Each number is 128 + 32 x the weight over the matrix's rms, rounded and kept within 0 to 255. Layers, rows and columns count from 0. Numbers have three digits each.

# layer 3 attention query, 128x160, rms 0.156, rows 0-26,64-90, columns 80-159
182089106119158151098083080120160130096115081134138134137164124107061154131112089131109114124104130108105134193102152106174142131149137145116176136180141129150147176087179114098113118128087139126122127082158090081141113113143122072091138109
129076158138166136105143117105141102130170158104107166080119187150194146169193157134103113136144164188118125125127118085139121086159121161155074119100089164136155127170181117162164108132099140144116131095163159085127102138121158092079088125
089114216117153151137139089087157138110085109135086123122137113148104161103080094126108070123150130159096146123169088110114153096154112132108130183138085119109137167127146100094155148173094133089115147109102117092136121102110130095115132141
176121115156110112131110120139084111123134117122111142150137117119113116094122123127121145134087160134126133185116170137117119119158159140097093086144152115127145097125138138108162107111104118148115116091178098146142150180149112120096094095
113113141126127167144150110091133131155099122141139127147137139105161129114149135085145134127118108168135137097156096158097122129111130138115113117087096097119142131125139150134105138131121128150140184148120137095150139133156143120156164163
152099100078082171131083085154153144234072164139102130119105122086095145127090055108121106150206128128084153114133157147094167153042111101094123096102116094167142063091134146142138127140101142130152179079197145113124141114146129127158152105
172112148167170128109093128152215140109123122135153108127129133116130129122149123170159106175135129139116124185070140094144137130107159177153165175153118121141147143118146213128122138113107135131146129126193098154149107158098155112106097108
109129086147130112136098151145086128079132143082124116095152167145190121105150103051112154180160147135172126176133135128105081112075141120118165143130199145155073166109131158086146162131084158101145129106085075218145114130163120130100128127
145150196141164077112108099114132145087084173147116166116095150096155097127060200153153083133099140130134172186164086144152101131115143110180100121168178151146173115114199076155172074130091158086140120153141158147113102124118113124095083136
108142067180104108120164163095120137120125124145142166121163119173158156102079187092167075134136144066084061156160076080139127131160151136087144136094104137066110138078086119091141107119128120171150118099131049140157110105134107113093133116
161134120144116132152149142082150121135119112121124075140128199152137124118122140090100143100130121137163104100121094144114154096114111133154107128154156132130081117138149112132162102131136118147131107197112165122071120122111100155098143139
095125082123105106155121132143096139136160128106114204113076110126117117138098172104083097138094153117176140131140138138156126102126149075114127127143130164133115129088157146092130114110111127191168113151168060143144093105107160152147127148
163190143087090139121174092127130136114171127159156105105105093084107123140120096159136128152137138092154149137161098146208172110122152123143114108165141145099183145158046131121087084092195135185110102135094126136133109159122150107163140156
106174136146133105174127102121175170170097111124120140129122073096153116116155127079099118143130106140140133173113119122145123129150133122148095109032077114155094134108086100111076170118143085160141116092137151138146118088091130098128126136
149144091143073102161101149111131088126126146150122121080095109180133133075163114141039123079118149134124151146123145122027168126141128121120107129202169110155122088124122123131074137131131170143136117108087151080088153129132135162178157148
132205197179142126132170136130069137148139100120170141108104135097092104137116132125131079124119142137107161095125128160080114095114102111151087141106144155082152142183184075146126142173125120109122106095168139074115148147063140078142145134
125128137140157164170170155127118146109135105127098127174150095121083110128046155135124093111196080076164156123111121077133121126125103124131224069128149137125115120144104101146128159114180123123132125122134070125125116130116144166145108112
114139134175106150149139117144096107081105115157144137134118118116132110113123151136123127091123136130129138095136100095135147079097165116208118147110085129138122128102065201109146132130138085145128153171151143120165133116114198149109116112
182197069124124083151159082094172107127078162132179131196112101187132086082160155102137131117139147152131129154151165091114222139086128127129145147117097173160118116127096083085112114142128098097124088108117095116126112126116118088085146112
138097100151117129073193122127146145126100152153183192089139156139146121136106153096106098106120109197159117099114083195140065119161105137095166157112125102094058138131174115141080165135101195155119136121153189140116178109098149143127185151
163155156115107103084139147140151130115133130103144185148146120100109126148133087114177086166073189141130103118109090075106078115121130134108098127109047130164108115130178112162173099130164106124149132138144167070133159142061154147138124123
158125100126166139110171133102148151081174045131096107130120153048109150097133134097156164139175120158153168051086130144088103141100117137100105150089079086083167090107138073101172138147132100127097133137100068136119145145097123084165109161
130106154135102119172103134138116144158092137133104157137153119211127085167108166140141107125122132115091152147084041186138136120103111153149099063177115142117108165081131075112112169144132116100182161161140178108127149089097146112119123102
060153142091083180138151117143000123121130121167159130146213135070135107141107140104125077089126124132096138114108105094127103142122121099136135086098117201095081098162173070137136139096160102063136123167138104121140128118133108141138107096
155108124145146114098145089123117102111161109076133077113132129110052132103134080136121105137098135108114096154133108078143105157137140124153137109131111135115118164082161107123123102114115110086146131143125152138097093114164114125118089123
089167111103148144086132187075093160056181177156094125187135135160137086100111127096137081146116145090157166168075108121143146142148144111154086119107076126111167119132138072115083087177112115110123084075138162105132123158171131097129112106
128085196086102159173073125200159127112097129144120178090125113068090163134166076149139100118158150132092141110176109135075090181082129156179182133157081148125136169149178150110171091144127164144116105123129116091131154106158137098128159171
151084148119099133121124111091098131157112096116130145123115126187109110112134125154132103136136128084131119087130129109143105148121144105125095105119103156103085125119134124111070118134131096161080111112123130068140116082144125175116119132
169120083092131205142131092105060149085206146120141040146099144182142117136091147095132125125098116130133105108128088114129046173143132117145094147115136142117167158167056091051083142108143151143067091089152146146157153135145118089074107116
131132122127135099133120197113103115140065131150132117151102142117198137168104173082116065131163122155107109087116080126087149112052147107122186156098130122132108089107144130106124176175137114092125136113171165103158161117111114102127120149
131062137150133101142171135109125121143174063136140111114141114105105131118119094155175127142128138118128130130111106117136157142141147129114132118127124134104111121126123134071147070127114116137122123119082097121123117116141124132149103121
125170124144163191136127121136111132127136164147145147137143166125161132156153132091115136128149119161103117103144110125083117125098122127149145132140133126148133132148151099124127132142146112105119155156166196137137146144112118109134150128
060154122141088114130151135164124141133193153130116095132108115094142128121105073096135111150120091126138129089110104127097142123118133141185140116120123112081113092136122111165162132129165067115139153091105120090115103113155147107166163154
118130154119110145147124135135105126129079078134144156114166098143107127093098131131135115153195131130117161129128139125142117119123140126150114147116138143108100139168110142089121127124120148138102109092093135107138108084140086065119104116
120127160137148138130102092121159100177136147117170117120110104102134123122109117114130165110147145133074147154112129105184058113131119115118163118144086133149139130092088138135143139110122134186120129080158094169090160125155158119164102075
099129112135123139113132106120073103115056092162129082110177128138134143133157082078175139096171133141137128136081159084175101122078146129113111153157147130092120135102086171141124165177141102075108151134153126111095112126084146207131125140
122140098092105090150143122130092136153100112118119096137162132145093125116177149123139191131119139083105113152132121137126100139181116126099123134141111110104141101092127148130106106128095121103138136129139091169122113120166153141091109129
077136121122107173125117103118101128117110125121164107103143141126121112133116065102135116122124137130136126130143129159108120131156126094118150125148132126117103139178162139157140154131170125118119152142127158082138136104135153167089121128
126076140120177087063141112114111146152071145162121121133150137108117115118121119123111203094135113170103086082187108158122121113120132147126116125133164116156155146143117141133094110166107087153118181163140164199113179171091077118157161114
135091132119113102115170192179080130138125085142110140129163138109129110154186112130096049143118131120102115060155144140092156119104120105107128158109161116132115157123138144126139081167140060181130172099115132180156171124081087124131116134
100146106152078130089101132108099106136115136114142111104142175108143133127106131148142104127170136113147146099173150138111167096097123166140117137145130110090197164159121091144062088147122182133113157123135120091163156102137151084106092141
077159139111159096195106147158217131099174092152123087142145124130143102179168146160135090131144166096153090143146153083104099140162119102126085090136101084083128155167141103149125197129155048175140178125193146169136173127122151172174111093
112125113127103092105102141085127144125063116116158088139101101147141123152064153121157190108121143150106123158128184132174126110195129098114114138135115136109131146109132122122143145119148110135134151140114147089128140106094139165123156124
151102105143157088137130146076126136084075131110151129099134144153138121136096163126116100084124096118149140125137124219136146109117129137073117093120103139081131140134110112150105117148126205104118122133149085122132084039146159168126141125
112102159128139131122137115101132137138089110145121120138165143139141121119131121161140173135150118152165162103124146179092093136065110139173120124166147142135126125130072168098140160159122170102114104100110178133114145155150141124152151122
119160091126129101150190182146085137137095131132133142109133106140185107119143091169162083099101147140113159160107116103122145134125109073156145166140116128124105085131018130130164159182099130138149096126127142024144119188108149162115141122
116135111084125120084166109125138146157135097144131123104128138154133123163152099066096166130109134101129141135113130153138161122088125113122150158102174150183097159105113104141146111143121142164108121134131162102133136175136078081141133118
080096168094088099151103153147142149166067073148090113121146138095105087113149064132147119160129137078092124178156201149070158166100144172175048169193219172125089086119163062188137125150123158143116155101143179208103144168148081043184139096
114087139078128112158100047140077139116122103106109104152131067115164122150091127153150120123143101198114085099123144111117085104122109135127153105196142102132097136154129083175115081105147112095153157140113135144137130134085211124119143132
115149130159152154121124146147114128133100143128058200126166121159114154152108142119139188113116172080146156159147116140145053147118133144125132153101133094106159074147175100125130168103116154153134118114144113148129137137149125170113106143
071153148131116152159115131175151126171152172083101137130090114146074151115118084100133121127104113130137155098089078085117076135120134152135113113096137115099164115137153229126161125142165163074112120162127088076108079127150112076153069141
109103137135114123112129134151159103142124127145114157106133097130121122141141114123124105142153141095168080157130115127152094161138140119062141129116149128099109124150128108142133116115100100122153104116144091142129108122114140129102109106
091065087121083108126154124065120177114085061161149170133110072133130110121137147095063163086140075165215154142084144154149097096071134102077158082067086108107228116116027183134039126140186178122139095102055058114095131097080164137167128177
209194132106092076128140145100155131134148114103140131075078139120150092145055152095128096105141161167111169130161132111107099171141116153177167158104131084144084076080158069128138135109145087184112158106097079093146122091167074177129109134
# layer 3 attention key, 64x160, rms 0.151, rows 0-26, columns 80-159
128138124109083156152120135204166090137144116107124158133173103107135125081124177154150121136117211147120086130145120155112144119095149191098160070091130080104117069066164125140165087098096132152153153122165098169095159164107107159149090115
130175089140158110083149128143136113169109137141096111079165160102102109085211170152115055140138128112146158126098141125164141183137151125091105139162123135131083076090163147145092151127080092118078125160152144170130166149160170131098149144
095151125167184139090078143113150127152120092163125095130065155175137123151127101076136141092147115144124154149084104126135133109096066074136121168080107123183157145166094126187140158116154128132127168169114156152169139164114118156098144138
107125169109165120072121143118203104165122162083189110087118088144156184153166114172125106159086133084118060051126108099122108126153139183096149160171129113154158105090127110118089149097106144103139133143144187092122097156128161097070168116
078155152194151121137112146116168164122159043134097121138114121143101114097142121109100140097134075121159132154107157114143097132169079054206140173106137153124101108138124081118098086154166119105109119133141140080125134070123140078164146157
154165156216112120071080204066143140124151125154108139126081164132156120151090126036162145147111117169161207128099133155082135122175132086158146152114152113083124126176109130182146162161121123115115037164122134150202111128127116164136173134
119171128093148070072147124112120107160127148089106131077107133133139136144176109104109087143128080095125078089103050135130121124148137122108172102154092124119079068130096065110102122157101139089094148138134124088103186179137178116139156119
111134131098128111151156143117143113070091148120165177108165115131125112059090132181182116121139129116124096107163151104160167150206157160135143084146088135056135123103119189140104149083124143128127076093172131160096088158136068121121144156
107094183133101093171110138140120140120125132154145113102116114114092141139088150186143134085078153082156130118123136133126170098198114154160142138085106110119202187151159106149087157086122093145166180107127135099136179168120112180141115161
221110099155188126154185157152118064107173155120108123144127104152120137060123162083137035132143193109159148102121209096169084129107163176105138118171200105107143075086128118156133127154085136188108087103159103129078093117160123149142105114
129182133136119131101164175161101158108147110173075142168132138127137120165144179137124155092146105098132112174113109081113092114075089082128159107116109117099088113122093141107125169151182104139104113161064100137169095113163127083143145181
145183120117114171177077180066155125145102109166088113122132140086140147163136106104108139113134059109157111154081186152165167184165105099128067163100164113108107112141165116189104103130123127148166131076125187114112098087148119136103169099
091131143080166135180114124125156151091142132138147200097159134188142165070097088146117138097147114127116140129118133197113180092172093132113138112129172115076130093136119143139158136120111126130154165116188119080087138104100119170183135157
163197189116176097069119150108168109114094132097083089082144126118114135083096106121135142133151062115120156124156085144100129129137121115099168072102104099096177103149120102169128122113134109078130108133116102103129140175098122128161107155
149118152190093145149125100118085145113083128122090146108072110144159097157111088098149091114130089147155110156091107130124114103139091135131127103127115132117137142101172149120146100154095134093115166120129196167147140127143121150132101192
183120136135157171154138105158093127122106129111116133146142129184133093153162166119128140132140126108141115142098160119154092100158096109119159092118126156127154148153168185103129141154155139124084138127102129131145129075178099156125093145
107125094077114115108091129115129142105135109170081132113111111172166076160120150084160158122103118155100117109114104118126092087105084079109133141158085141140129113190136127126146129186131144095137111164111095158128166118129147149157126135
087111120154123147184115120091119147110147129091118105146113138155151110190112062129142084113126122119161095135101101172204094087104101092133133146144103170136120135107117125145093114146111173116134094093094099147128099052069178126151090103
126135166141078115163118153136130154183151153171127072155135151060126102142114175114128120150101114115144118150133083108118114081082114108088157169077156071092121113094091141171120159070133116113055091139171167175129109114162161145157092113
127155105183061154103071147123117167112143140136128202129101117143127122107074063129191152144114111114145131135105145128098177099113093120104075102165169204086163131130116137137128093153193070142120100113133078173131169114144124153148112160
116142122131120150110154083169072144074141135171120131170139089136146112114100154115100082172160109123122196117118151143144102118101146127156073141085075195041136162131177126155128108143111138126128126101119090122128071143167158106072113164
127166145071146184097168136119109159116126072172116125130147115091161119129157098101121091175052147088146084158156106141190124106125112128156092114124160143128113114157084149150176089138158122133095171195101150087123116098145081200161180183
149112121123118150106162128175130101074112151163171162118086142066144124141063152155165087098165125154175134172157184138132089081151106097087196094160154153148133170168179156143102123152137146136108105144145130107139113184176143104184143135
164089075086160115098160099146102124153127156075150087118138156107123141093219154141105133186123114168112151164130122081210138154093149140094112110169188144156144153102146088078060087112099123125123126136130143149137106122116146148174148084
110109126118110162139139088167147092190133096106161128085143087114134199131126148166137107158108168092129088115131179117143165170121181170094097148092122101093133112112111120104097153122048068185188139121076107124103192152111102116118134083
131138154121164144143134184055106150094125129118126120133151156207146076180221111108085144104166100133131194110114113141127132118119077088131045154139127136100190165100099132133127137161188118083083121180135175157186096092127160119172146171
104124128109103160141113122102144143093062084165223088153167154203190143099156172137164190129080118107094149144102152119142084137077102142111062142127099139079101124145121138142164122125129134104174123111083092052139093111119077174130175104